Weights of a small GPT-style language model, trained from scratch on English Wikipedia: 6377 steps.
Each number is 500 + 50 x the weight over its row's rms, rounded and kept within 0 to 999. Layers, rows and columns count from 0. Numbers have three digits each. The size before them is the row's rms in percent of the matrix's.

# q: layer 4 attention query, 128x128, rms 0.0963, rows 27-31, columns 0-127
# k: layer 4 attention key, 128x128, rms 0.0987, rows 27-31, columns 0-127
# v: layer 4 attention value, 128x128, rms 0.0666, rows 0-19, columns 0-127
# o: layer 4 attention output (transposed), 128x128, rms 0.0573, rows 0-18, columns 0-127
q27 112:467456496503530502531489530509451450496386474398577418510588536472521518562507616495429424399516438463477587541524574519558486451457476562480527540436486600525511505587522575509518562410452577508480489486601563464515453540453492517434471547496520514501400459472457453485476538369549510453470556512554492470460474540474546460478416548478462542457517528523528495430528488512487502657484
k27 102:437535539521465633508488450421555553459546543458606431505448466536468421472558479476458455497513462457500442383537552445571516513468457515508482488520494473543499424428504460517519490413493528459520523530530494549494526418479510519556531425467515574382508532469551602616459435490499435470474483563581577560462526490575435529483496531409533485432474536534498464534507503491579425422378
q28 101:522476514510481435484556514475492528499551499480373527554580454491472498508434417491525519440548433517558579497457420497434462404491465507444565526437479543427492444474452544540498506410560541488519554451547522504429540563461393474540408548524436523434501425420490506510546495517468399524503532610523487515551525551553564532634558411471593546449518547530410568517479524553500541454511
k28 098:465396471494602392515516502607436499512535397430508440483464467501434468496430431500570465528449461425473538566458450464563518497590582417548530510520431470568487496488472500576463470427463586495566432523494485376443457513457571552533530501466452460499476540512485480367425500489502472459498551525466440556509483482468586486462432470517459538507516531522466481470430494627471489551557
q29 096:452502489522512486562489450454473546529497521485548537555524535452487611441545488473603611596538422464468565415540504508420447448506474554483591475482500530638544546475521510512458516518424485448455574546455528564516524566480478450574430442495536449473445496452437426473565563562478538510417501516559431453574429513478447452498540520462436486462501436488377436508402441524453461477515
k29 092:560522514523584454560486397493529415530420542517525466540448471415456388491548464501532509544533653448584396420467461466461534486559407495558533504577533509444449500435429488541566497484491495431502491503492446582536522435503549470515430525546466518497462501474442560486534502478423435529486485565560476496445514539460625543406462528556507451502497434438499505506498429465545380491503
q30 092:554529534487478584503510535493493548527548513428475461537495490529490467445521517497434436516586520469542441552493538416433464440456504457489479501477571466444438495356419600510529544508539609519511403481546532492532496482608450568516559468486490529504531474441475604457578508430579538519536502533497494521554456593527535550445398432509440580576545501560499579473600541471524535501387
k30 091:446538457573577507475501619442554527506410487506522488581523471517516463567544529430452594563430423372525515512484451530535528431524442512609521535537521465500496538470592449387521461510499532564458517554456519517542463503601518508477433415545378506514490600462428437506521437435556538494546518537534503476494490477514481479591457535473436592421478475507524462525513412498457567484468
q31 108:476485490410471507569586474523423550545619538461538460399576449506517515528522460480518563494468444508377385496375468509475467461514541415619505448502478536506524539584486521481586547486472522546517480494405466511533548555451447495418561471565518523430533529499534536453544489527496496538441581522461474555660456440518503506529441526465431484488538542499465563524511525544452534439441
k31 102:482512446467565504495529459518515461539424510543483476568668437498487526499471444571456508551410481535506461551511559483505552483426478439510584480413516495543530393465448559543544498446554555472419492474420412511515533504542477602469411597516496497455663490496476497450523482517515462567579513594443564392529517492493462531475481539510426506438501494552474589480536562541451495506511
v0 094:519491477453584443542524451537481532539528467514459498483450537474556495496488501429546446571415487531565470500474504489502505513590509564551515544582547499532554486446554458417561499503465410506474591499461563534500564588540525582539463572495483574545507552474434484424556452507609425553551434427382450484593513556557553491530456595477427471480465604485396462472449535546558548513553
o0 077:529514594499493452420497468540525536501491442570590464585523457592446463531469558450515489427454539436461507504474516458500482555436562527406475528454464590354489467484443596550444468505543513557551428522573485550532514464409482445516492509504503512518473416513515486553414555446495518445528424565538546403414509492452507443413549445485533492485462384525463562497586486405504499464527
v1 086:541492535541540481514585431397449569547377483443435392523617491551555469477520484485466475397442486491431460509493549506502458436450484558564462432564493350533469462487530515495528574515471535531528496591517607479555525522601499572451520538486425574481578533552564542452541478529589495443537580539514461469505464516515489512485570481455401436456471448494474520467494487530523541482476
o1 078:502510537499506556423474519600510458502537468568502557466411527510486539520412575510471581516587477591523529435558530437540468518400480452460522515409427506531474453531369534497411480506484445457467495568542360560407532450429519503469516606491413438494464481488525453529507442454406464479486449545496521498442519582468533542486507513492611493603497461520506468453583504498538530545527
v2 081:553548505523484534471497553562556474477445533468465522487486616538473486472522534452456461523474532466491447559453506565490454517382467525495510564469497505428469540510384589502500412569488450507459436534467429494543674537436521428567533561563500508534486470580444521503537429496557414530478496424514460464362499499549544487450549604590531565467419555512520455562517511446518552524487
o2 069:371454528367448503464565480465460554414528554451462439546530420580554464467411410458523490524512485489614575478533507541635481502482502516502410445410504520530480463500538485562495611455498546534521503605527513450435443460574479531503543563493484461498515536437612516457442506505522516506504535574514495497559430499476477502553533498490495533526528449585447498587519539604517541481540
v3 090:376542583490439537469531541519518470515552530485404480477442417491536452449367529524553543481423485439533606597509573501542616429439536566619425425581426538520518471521469513472536529544588548520500490460495496498518491454481551484549468435519515533575459539516483457474525526504471525495589570525543598470551462445449534471486555442501473554489560524506498409480506446521453434501569
o3 083:505467467474416473465486425428454560496415536464533534410506544539535492538481519522518477503553563594457488495448467502411438612415495491367566487506466447518444567509527471531518467525466442439480502502530506493541457584574500593498457518479460499408475466448493529523481467520522465488529484531479494544514470415490375529541410502528550453519467461567472579567430635499614571414454
v4 088:473545570510542573518476540505476548469545556562596497567556659535540501460528538478566464461445472482591504533519579488521432514451565527456506471490476488477621504547507452558565523589471573621479458456531456509522524490514577500504529532564487495512573458452452546464519562543470450557402503526469556406407554459509494506515574521422566480478488386516493536585592522532512464530555
o4 074:464410437422514514468465501491536599445504544378466532451495401441541563478479496496466555502598489508472476480521544500431479413504470512442447488477523521530486528484500480479513486405509456495438489434556590522495447412540447458467471457414501508579435449626497490581493457550547520479568481547491487494524466509526522502499498498495386511547513630556623447339529471509453482517441
v5 085:540499488446536516506571483457531440509415529576502463544522516484446484535449515499458472487535376409485444454467432525507518493472426449429409521525529552486513480462513531418424486537446570516606491479585560560459536486571444414559485490500522549513605501504410535463393536594482538522450454446495608517432567552488502539491506435459494439419500537484433610535460488464420540584518
o5 077:553476570478465558380479468489439548475611501443482505453404417551570530484571441474547495527469531568523498432563508500569474505577567472503562494385533487522551517452533487530530525489590441549495479517380428511521569529367530529481555367589528527467458521505529467479560526453506580466478523487465380470483414573526515549482488547446523505534490565500468429529465458464493514518475
v6 089:497476563572451535414627447516494549472488459572471517509578452576473564508446453610572536398470499540413539592524569472467485465548463462505526424508494480581539478495479555494434537479564457495592581547434523420497464475514507489537494482509435577487495471473468582488599488458530458538514411469523365483486472454398547460404477530535500458527525556522449519514598490510482540533544
o6 075:515546500546509465602518558519604440463522526532558488517435594527548432485474451448402506504563473542570494454541418529572529586443534530538591522494461554414493567489496424546506478490443510505474381517536447653429437506499481550527466471521602509469450470534549463505412428512504499417505475517465572525513544558559477561489501424483520460472526394482560401532477569494506520530501
v7 083:577525458434423418488489514449475477517547549589589567578416545464532486540491557511435498552415460552529518489536497645511494545428564462548547613568434611586499564470532479489508485513486568447493469614443471516547556481624545442525508504533423524457502482574534471468512451443482532488426490451514429520539503472490465540427454506600450555503481467506543452521525483537510564504534
o7 073:521481528508554506536373516407520537439397516470438449448517421568549577514510492498508469442538559467529509445420474374507526463502526521477498420429564435498587414495460481499407500519446485562457541530488570412487493555486523512554485466522530539547469523465518467473519501570521477456606447484547562498521605593519527447424522588463539399538562539439478578426497476494567480453560
v8 095:451374530498499582542470512461561520452525526458506589373492504448495438517482430505451485423522438528473413514526470576480478547565482513490490503506555440541427492469495474509458547454488529526482565607500519494467457318386499581441569509450467530540534517540524484544435374473525462495545451562551570515453515488510498454479500472550477417500478521494476603572490439591559525452482
o8 075:537547468474456453517533502455468462530484534521454450509546454561500553422527430543531602540437544564435453523453548488552503446483478358585466462501490613543481544530456505515515413606527446486595425437547478465452544648549514438536557457560514498525409476489528431498587568536480511572475479386506444497521464505510428431500490517485440533487544533534458459491409564545499463530467
v9 088:546508544470458489411503500578504469548568527552489578532572525549396498454442531532458505499443610560515467481545464518539489514406559542494511403444505595462560444492532535482435508557491469532339550506495425452468524504510523542449470568539590466472476572577465490402553573499408561539500499544537447421502476457518536473384523491548474552550535405503507499522560527519517447544574
o9 078:559548451456493487548433532401504523410484524386520475571396481411566422525496533527451458449563487490524547483511508498555465481534513515393490524458435394493431566522484419543464516445442489468581421565492523590503497470487545436558455467474476567533406442505528506527453466475563429518467487524482523577432560546431473454549560537451505435534520538507566482595589569449564460548476
v10 079:504383586400467497581549534580556421445523536498467591502465493500452557464445500460455553491477432512433519412448597494473530385416485504558492557517566410468604492458529629536520570494461475533522539470519515497441422514442537590436555531584541493475498540470490458522473495471492468468540568497415496490536548529516515452453452526558547487436476512417509444486504466450535502384482
o10 076:490535403575516495459438356378558539488444501593525450407498445551522456562488527499504523520410499487426476525440496498460462473560468480437490457514415494517396528488530442483548517580422467492447475535559448491500591458549440489526453483397394497485487422368558493563564497518496474532443474477581505380553472443458498477490495487457423511553470528551460525469465488469515498512528
v11 090:592548441458450450515488541452516507464437477556493573493474444350577518414551487486490523475613450475515506481493460500482521504614468532499397428570520441528526428518474451539458442518499496467579491528538551514554419530419430443508494483452516563446503506520552531510508546485547529520494480540495453603491511492567436487568509420536445365361570534446446586503510454510528482508551
o11 082:523471552569470491548528446537376528516509442463496476514524497563431526549518453484494440559467435506337527464596534450540543536477501538605593591485471618541490500485554511438544477490529514577484559406517448554441549516446487510456411500525463516532565506523439432445493597457496510506484525457532504432412416498508543480530442531492570489571451558506507491508433470374468504560464
v12 092:554390408473568492570402490431534460489473420505440488527550543482437522450561371439423575484598474579514434475502456465486477422584499533568485531464416491469540464441536487522471597474433462555496575445463456536491503425480474471516469507498490605476558387478508503581527507509560482568470482416514494557564532539539458443594465584517544469484497570563481523503473456518499516542497
o12 072:485523509617466437511577555528491500492514502541524437518556511508579461551563471538578508561467465535431474461549517488605580523483558496471417518597565571576451501572520500477538446447500485455565556544546490420609502549473512592532525588513475429473408553496493526478453549498467510453563480410521514442460520494475450484464509433547436542560458394469488570440577587406464443499460
v13 095:542502427484514486498473510440531558481526473552512438493475518440509480449505455467471521490535483486417391515489519560562500575480511458487519447470537517537540480542532597502525468370567522510441481490465456449465427505643540518432506573454613526384547388408520518521576391503616556464509499462430511441518443468433557576491549473564510579503458507497539555528565561435494537522491
o13 092:438487539534536421409504546587469511509476439581529552474546501460548553510431594401494453471436450484623665548488570504492562404488500520521587536540543490515499406488509491519487567551489533492527512504523503515486452534481432573578479544498562470527498532505510545481419543423472509497528501564562464562444522535493424445428533533449502507551511458404622459454529496458483466610492
v14 082:448619653543535489479579448512543532423558423541485506439534539526441498488519503484515457547439584458542487467464535492453538553402507476443513530486473503486491479525544562472429437551518441528591467503552517487420548511497387540464467520566496520629475468571508492518577464454458568561596528502511422464510549559529539459485449468461465598481626490464481460518487436487442427500563
o14 078:515492465514455565448402497450514435490478487397459486485438473555563480551474472461456546459469374580432554499478455475606385512560503483423430558473536513433427609517459452516497606426473544511448409501473547464530505462487543502480558524423523467435465498463487511395461481623562420521518513556419471442459451517461496513524531544438520521458436501540553492543495568535546555485547
v15 090:393521549539521461488457495514529497412490614634539516465457528488444450509466532406465461514426423421428429433533429572507519534504506520562576596516428532440541463570487590487502547499396510504523423484535470575492582537505472518543454435547544482510503608425548492492532501555535473511626591560445505511458508499534470492527556475493487481516462533474495513486417520507398542429512
o15 072:489495504425410528466518472492574529549464536477405409442478406575518499498480540548513498463498495470463573489443551508492404435430465520436440524559601438538437513478495493442535452561513497548543569498540469437596454505492474442495505595540448463469494535535454513450594595539474570465498487467537481415578493504547397557438473560429476526557473432517510520574616504525616527534463
v16 089:564432527422479480570515536526521479564454545531452450416577606494525499422468517516532540506607495463442475564546495501536447537641532530507412392484513567508441503481426485418547472442491406484496514528559488487544524442535496514462572465507422588439547555482527479538474485501549471531400458442421465571578517443531454528514526567523465471578511427422462509440474394522483461490552
o16 075:492598436566465517505427378494493439454488509501385550525564500484490507565562437496479505621445500540504532481447513437470470470416490491491495536404516527544467557509505547576450506590571507509537445554524514420420570508436507424501516531560494485472521455503495421490521528453487588410559525468577546455366458543465481464602506404480472464436539456545475495505483502456452402574503
v17 098:516465552564520500513489535461467466529494508448533560613461429516503481528509438506546576453456453499570547455502511469450470541563494556492497495515534483500551480534556487458553553513476591442457475401481535432536441441420525532466400430523479550534450410583555510406429550447337497593548473448586565518466466589546511484487531500547511437425439426561509515527387499452454503480544
o17 081:481538530494473452331508443516498578490558558532476541427492475430351478482544546592453470557500520529462543456584434492588555512509482571440444450500437488541513481498504522594537456370522488515450501503529531500567485515537508447419430562459518511428481537360501470470514525545520441506414537548436550514521525459413517570513474488495502410508510575478527501528532521539501487450395
v18 090:493458502566433425493437533543536454493427499587482444503531388476432538594524438429596469562538589470575519519442558537463519426537497492432638509461492489449542551451635521500475438486554424522483498457396500476502514501497569520483468511492504487489598408534497634453501528475571480489526353493451490474459501556515524528508470510538494445574473441504528519508518544458564508510487
o18 081:532560466491513398461518521532531463446488458434488511540500534502523440492507564548418559489519447491417540467587543537586511543515549532478389462594474426385463451461524488480477431400478487442382508492558510495502396434468415552546430497487526518570513482367444461554439477514492511475519479463519528500479434400502445448462591480495518473392538518512552490503477466461388458521447
v19 088:542523436511573461549442486499497480509550402470534479513489543453547507488474591503460529438495509443559498449478483440472534551538558546486556536594537457438570534469499468672542481545525466505510467524387480514557571474497461532464463513565379551463515498490494501437482472579528594513575490464424546517569495422427469631500468387422468462494455454502447503555568499473407513514559